config.toml
head_dim = 64
positions = "rope"
rope_fraction = 1.0
bias = "none"
init = "normal"
init_std_qkv = 0.0617
init_std_up = 0.0617
init_std_down = 0.0
beta1 = 0.95
lr_head = 0.0134
warmup_steps = 57
decay_fraction = 0.831
decay_shape = "linear"
seq_len = 256
steps = 3153
Each number is 500 + 50 x the weight over its row's rms, rounded and kept within 0 to 999. Layers, rows and columns count from 0. Numbers have three digits each. The size before them is the row's rms in percent of the matrix's.

# up: layer 8 MLP up, 256x96, rms 0.202, rows 50-71, columns 0-95
# down: layer 8 MLP down (transposed), 256x96, rms 0.184, rows 50-70, columns 0-95
# gate: layer 8 MLP gate, 256x96, rms 0.208, rows 51-71, columns 0-95
up50 105:501544456444500553479463473592598469481581539449445512545503461533370578493502488472487500537507448450477533478594489529567527481409515557419466450488489524516555501458468487526592451420410447568540477521498565505398420482514493457513453507493495572508539510540596578520467494424500410394
down50 105:418485505432482426448537481406491492528504443462570476520524609589455573435452617461588461534490449551470463427418556569430513435563564484507455502485484526456524524400503488575517505497530527421430485421509466536528429463529519566467492559439431444547538508551581471525480491522562484495
gate51 103:468476439549457450461491422532486517569511553490612491555465432558478447606516462530503584542581544503482543574480499460438520540584588470458492451411523500494440456576459438486503413441519489435433511431587433574491475524482554490548433516424532547515452549494501497462517634459485515518
up51 101:508575489444416533537520434534437441578501589430497434512524435521442522467543538542498418600511491486494514469526498402538501509472487462506438474537545523471452559519455529518378508525561420409494427454543473434588534558550538580463539562457440439529606444509458496530458575468508553549
down51 102:490574470416454509508515506523486493504555491578496538489429370441474508515460374534560546507482499470486514502450538504473465519443513450476566434444476504508466477561449483528476482507481535507519518500533362466463536553494564504541424508397531559429532493515461366528699509519512539533
gate52 106:501509463458391505540536505518525598482415523445526398510527498518420530516441457491529473424537537504545489432505559345498555461505496542460446507537565476508418519610397504536533505481567496498551506523474486430539635493497528421582467464473573524603484501493553550505508551498557466463
up52 094:528452582519544437599470507528512445494410519518522510457514523347488482445407625445506485519447461488533515487488591499450428554559492543434506527513456511446537469486547533505506510554508556586456425543493381420547503461522459415506431553439562482560548499490482510435534529559495585493
down52 097:618535475501536450499543469493459673489397500480480506498428483482510472487547529497398504521529448589555516490485415467560466473547476559488463421498447581392499558519555487548529485513410529541504515551496530413454461428472489581471455524539526548489522419546576532436562414516524514531
gate53 098:475554496495494461489497394487520521557514452477502434505539492475606421514436552639453545493438522575574459552490461462505529477512519599535550482543445487424483506537518475581515531405521600559565541473587422487503579467583494503505489471403550530510570540522473478453582538570473450560
up53 096:439508523475554562405491438530475489454506548543460546462535453572424587500433567461523526551470590588526584503498488550438499502523470474485557519499540446518465506427448557556522461461422537456537462540501554577498546467580474504586538438518459429533503558566426500542412475652460441513
down53 099:537597494497510526451519458529502544613645521498517439436473583570565488574476514484560470500482475437482493523537493402469556513533523435482404516492473469487558486540531463597605438529467515571492501485483500454498538673426485484502591518513475470465489540562468526502442525485404500523
gate54 098:417470510417472568482460556507502532497433541434472503656504557507477529498441451479400533520497590475496472503416454499454495482523474487582490538472482515530506438510525469585532446436424534400434410558487587408521510499521539556481445480579482573504498594503559561433493474449527428460
up54 099:490457481527409494454509477564524540494497512483634481505487494536527494424498545528563453429522490622482547482511607414392487497478574522476531599527493555498526451559478542478496542444478446504583460483492564517536527502579467496475440532518451337500544459566425500437500434475582551462
down54 095:484458494504468616492492409551510465517502568541459465525433520452628437484481501521428470469379512513550541537535556529410518521514535576511536482556483608439454417557526488535554549540484525417492498580449535536515537598546492584538465554545513462533444556451532451505403442498543432475
gate55 099:479396426469512480480403470493523402509404531561498623567597549477468474450591440499449558398538443504463502575574466515456558450594498523507498467491443471474474596516556489516515507478476499561460507536593499529482473478557483447472596511579481457536487577419491530438489542544519523510
up55 106:463442494580522535549529308464416521526644492538557450517459586493404605550456497493507466463458505471481549520491399515516563563511442459455530496435583494535594448510516506514486434412519535500488573512508543482431526487470559502467509483524569484530437527513502447522517498455554457521
down55 111:574398498476561458480557470496580472495433504512485510527504496549472470534526538562525590569397512553492557548472400485618528404538532433546523598489467551531512499516532546484459474451437501573436532494573532589483509598511515524557518475634546519489471481574525458537556525545515571560
gate56 097:455461450463521500413511558592581523482488626466435454522519546494437482534483570568539506439480500477588441459538498510451517440421505520537535516502525498502518567438498464528473508435483510471450471451448448540589365558500406518539464496476429504500559389437504599538582432445498441472
up56 100:487539485483497463469407489404459494498536481509521632451566533451458549487544454435407454461509446440434469600546498486507493457500419536487568553383522511498549558537440542521474488435492512550495470521488516507526516554515410417410563532639532500512443636483489457484457538515496519535
down56 093:460639515437474559591532444475477479513446473539456549448530536456495508632484361532440542525552550483474517469535520539527513501511548488430436488573531520430463516506528497476512483430519495463494383605472507533559431414561493518541406470408444479570527519478456491470553490425468464466
gate57 097:483537520451493535503533498474403576535464573524556497477556499513438618507465492441524513432527556546514534559510541420468593442480443486523543469443429493448466487555617380424600449505611494510477580465497491545513471529498479459490573479476456438420636481503507493494504468510541436536
up57 101:501545590475402470443501472470489589522464577472503521495581455458480582463537494540555509470567479438543480458461480518424507381488401457481532526454514444476504570447529382506532418534469509581483493561442486439587427538525530478430546493461523413487467578484571583540547583540500506526
down57 097:559508605526458540477555531496494426527543497496498465558436535473432504473446514553616550467382603514473528539519541549488488560444430452536583530530394485380436458464557423420508499486447450428473510507548579537569605481545478517472524495546529478466512494426494513456473548492426486456
gate58 096:427543382555473518500455546532562500449464509488433467393537447501421548443552484499579509597511431460404558500452428486443418518502523539504534482546463488462586526443526486551456513379501441471474546558401483468511513555439508572467498519479521382499469520548554490487471600515458546528
up58 099:534493413407426508546555562485487538507474475352538517479477382466454496484479586485507429553419508464483514510533537488432480511594539532560505511427468513500563495478545458500445460508464588501502574506544476480440498504483426520597522379549439520452535454515559444486453455590519549399
down58 093:488544537512571601423534504598496488492455393460438458562531512418454432445490561518559584523563474431440513520393479495470482539573418479458530505447506480576489524456490538510473494427452483502486506476540551519498473541411528497498477602442485493391456573607555508440435462533539517566
gate59 089:450531570552489341448553475503457507472441546611536512504496451525544458522493519468595512410528549504446489493592474515485506478402471502334525588544498465422528463551565464579427482521530459468464556525448446523462495531517478403486493449451500518502551477490501472443450574528498558554
up59 087:553508504499520576496416433490509439532558479463351431537473606533498519497505435531438532485464504474529494457427429512608368558499558507575598402373497495564479511474406511468456490525491559528528511517497499507469484452535492559482413525555554472540509483485520473508481448414460449499
down59 091:455483473429444501518541455573497478537428503473551464496591406446491482542411513498588567451536521447411435489463467579440522518562486489437556460458498514495428602586529555502465486517450532484483467540465536522549522569542438456492526591441579530506492459479443544360547472534458607519
gate60 105:526521559554541532504541577532575477501485486583528442488511492555473440437504525493398505539524534490511603529483538435384583538483460538412490551512452519487574580562442627505460493533483479440492434511565532528560615579518463514571492485480511473492605544429417463419499499462520542510
up60 103:499585452466476407429500530570550489504540502562409606486440538610372543504453566507494410492492503481439584532545483470491439589518504477427427525522480397468549493547474475590454474482530472468528544525435499595539478501525531491463554553423547533479476462492457438560568466504498533432
down60 106:468440508560527582506543503569458513544376493545499396465502528472487584484466493489496447434405397542443488489496504469511523573584561490440514486557466400503469450484494476487509521467514361470446448437523457493541465494524508517653617507498457499479486532550598571501522445502482521470
gate61 091:474502397433444445596461602527531538506496444388402523412488455618524536521521524474552551528575527429546451471576516517474500547466486517531555537486544569572439452488497536460550580566483516590552463463471538473517464497564522589508503505466543471473449476484631556478486453454490466522
up61 096:464452462391542647533503447501520358450548524533515533532484497491413460490425508419446453540495501470533587526490480514521553534564481445443496521505611519446527554521428491494480525461524378486467530547473558557550494508400460480479521474447468467496546453446461522555442508576500577409
down61 092:494484423499466537559464627420468476448488506394448499510479426610492502503480516465518471476466561527508505551506424486483443482427518538502543431487466492585527514541501559482399516437436565465465497590437551521348528533467524488486501397507530462475501421390529504508434572443540518456
gate62 099:563527475479484514398553529470478435445486547499584470483595544558422513497478431544502474537522510513537538494557526461515575520511478485514459511559606533606483496533570541477426498368484531470479381517531564471513567527444577480481547518427498529541401528583404461522572565483532579492
up62 105:432518496429500572579572436448525479378401516508603453499579523464574528490557521562485571477432516452481411566501482527487589503572519547482414491485556540420536486442503541585486467547443459583517482467478582483488519536523522493448533505544543521457552508430468466519557596514414510553
down62 104:557523513484456493463447347462496519495530490455472564522471503493454419603508605483575434530440535527482582474539506463478488541487500519451579494553456550578565491449512541555526445396554437544419465469442509456530460411561490571527477478619525537530508515464536581568557438535545520505
gate63 100:406519516497539494511485499430518583525431598483611501571456452519471588596472479486494534506476485458528448504423463494465442506500412517472435565532396506510526571472491472407467418492518536527482414598508470541501543445509451540570452454516471481530543508567477620557504451481554387460
up63 101:579508450501450550438500578532528455437480542440444470431583573472472436434501525572477385560556608494447508446519456411588555466432473520501482438518549581493501403586514501475452532519450462406454504484541515535491488490494443484524532529502537457440449520604590574520533493556496531488
down63 102:483430556489496537490461543471585535461572538552534537627533507490550533429499446423493503513534414495550450482433527403474434547411469437455430546475561480508487596485458476473448478552577488478536475400475514480484563523491503547557506587586599507473501414403536525435465521487573541519
gate64 097:482481554585493510506464549466529497459446558519498439544534526519523444447457478545468489566437565603518442429573529547486523418491441412557461428471515523434493553528475559482481524556520423463547428602519465455538524503513493611478499490486427590602514447609456567458512513486542592579
up64 099:587478508536421491520441589551509484498521406534461480473560492613521430467551486540439502500489456577515487412536516542475439468470565511485500494442502564401583490415447478447445494558464428537554501531502408558468419624506414502495485464488558509564579524500502484490513602449448568507
down64 100:490597478495397490485487362534547532549625541510470440471522549515482479538563500455475533502494492475445496561483476495439480539491466595448539544518461510514532452542518480559549545534497549357577590440577545476485477476485512456566488445461440411448511606510457515470405574520462524554
gate65 101:439465429444537560464536556473437555534430433538479496430470602572460530492494471457642443447487541511509466508459594516540532508535393559438431541493569463558486516502566533541595433512495491528523552531458512532519511474429544555518654545450512536514521486545501584549541501490564534469
up65 098:448471472549484500582491454503539573598567543438424466434456456533560498482467506569540478514402610490465580490459626446432586514478617476462536501459478532497492527551543617592565576397483509465472486527510518484489539466460523469525483479524542508471502487605536453491420515545494491510
down65 098:579430498503493448485435525495507551547493564521598530450572541538478548479449467433550458485490503427464465486602535474572499510383449510588497512471419529487571556565447497410528538484578488460503419523486535481510531455451438477436506517516388585566556479428486556557431428488585510457
gate66 101:571531538488480497579524491486498549502493444612447468527540514568509504440497435512550453374510462502492566473505585498428562411561517467512613459510426497539478489485471483507570520470439437382464527461490471528484421457532540476478542552501407539574619504471498569477557564507441540597
up66 092:462562449583509467460477501510431460584497489455458470476497536506556465577397505518393528521484517516608549507444491520539490536412565585566472500550513527488482478500523439526530533505502413494598482461490575559487550431457539537503467489459574387539553486541465478548512371419619540485
down66 097:430548447489455510494467537476446457482479471479483395450615510558473540548455413497517395504611568443565514506489588451558517544512516523493448469451519517416417556504531567493494463449469509516446560507518499450508393582434426526463522428592514432447503489466590548509487513411437481497
gate67 118:521488539581460480477515454442513537438484522499525447497510521504499565545509565498567529516449445535499475454471429602602523543527446500559577515484524373436560480522495538452503570443559503463508593552478562441498547648530412456446588561467457475553509554398529479497523422517461516566
up67 105:577623547552512527558503473512537459456507480505517509540489449502510519402455474421484478505465504612572470508491562550523523392478511508455459456531480464410452584530501424530415558554495534450533542471566419397469533595464461514545527501537479435513475558505586394513483521551492383526
down67 100:455459445539495476499584514546456479512474419456432577506465422526538549464484478416546451485526455484565651444464494575472496475430492476512523435585492596607458508530572525500569480584441447452487515475509467566466552434464491502576516496591542588454498497563531513405536536496450456535
gate68 098:543540527440484507504588491491500443473529509468366479550477445529449563548450516504480476429501379540521544488475422544484476537519526502550470465491489519526483480503414551552468604536559472487415403465536510516530584439569501497342536537441574562455446565553579483521549539515465549569
up68 092:437482383528539649492614506527559510537472506507444454461491470510506562432468514495432464454504535477460530514503501431492506572451412487529484544480606412467505462550456538566414523437511516517478554536514550450455522474392515512425586517536481611506426421460417453480509481471528541517
down68 094:505486510499484493485520587542474445498574373511481483549579522431527482505427545567482483488563468540574484564554463434432518461504563421518423453535473529608500414515381505532492526514500524546485522518495546583569558491510462420480543561345429458484513497505509495485608588472502481489
gate69 101:521524458511454557523486524531532474487456421534507529506551582487370455484474521523468371505469498383496460622579545496425540407555560547444473564512470470437503491477491468549575487519442536434495467441529534472519534396471538554379526475499469514519467418447532529486469463607508502557
up69 096:482448418471561567485443552497539533546494486540476523519536513504469485504535510451489404420562520461457477528646563525546487470578481534444477433421424484458491467507562535546493518610476452491558548447501476411453511477466454531450500445507521471376535480575563563574440519413396555527
down69 098:470547409628485501572540491433444502589427550432523422424502459473466489552427517457494540495515498455479412520504499478580407465514435491447506476476483578576457529569477511555463484508458537530544503476519523463553414421585430518447493459550460469530571600507492520530527613527490493404
gate70 095:504562555438480562551402465503494472512520525508500518547522614440542481478551574569436543530551540501515556518537467422402475500552435494491492518516496485556579551471498576489510617499504453420481505500558406489563405483447579501523567466545622378554543555473460554453482489471476485546
up70 093:490543496550420443529648604550529543511429472519430521571486409485449568598554535509503545572459485545540516438565542477485545569510498399464479435518441482574499526469600558469395526556529536538498485524493473436459491526442507441523539483484547538481485526481548542569465604445530520547
down70 097:489505488498534522512434540432569447576473493525428494613525550506457511508463465492470468565458506479454470502526493446490598551523516491424505551483479590429583511560631617506516555466592509397522429516566476558519502387503515600499537526415502457566455497486517397487496469458463502466
gate71 094:447471483515549480561427552480430510532492481536446492503386521524470528539571473555354581468406492413490448516579461559429375481487492533508560401557466487494569462458500524574453486446461410562514434513404512481505560428483494562518485570567454515513489497439487457463516522443505478496
up71 094:457484534546603463453436583426487525531429539446598431437448536541500559508574504585522541435509443492531448450471497505425445464558544530577531522562580513582471481516460528538427543515431454579473498527444546494458425597543504531577458456482448492543440495542421519597498457501513433515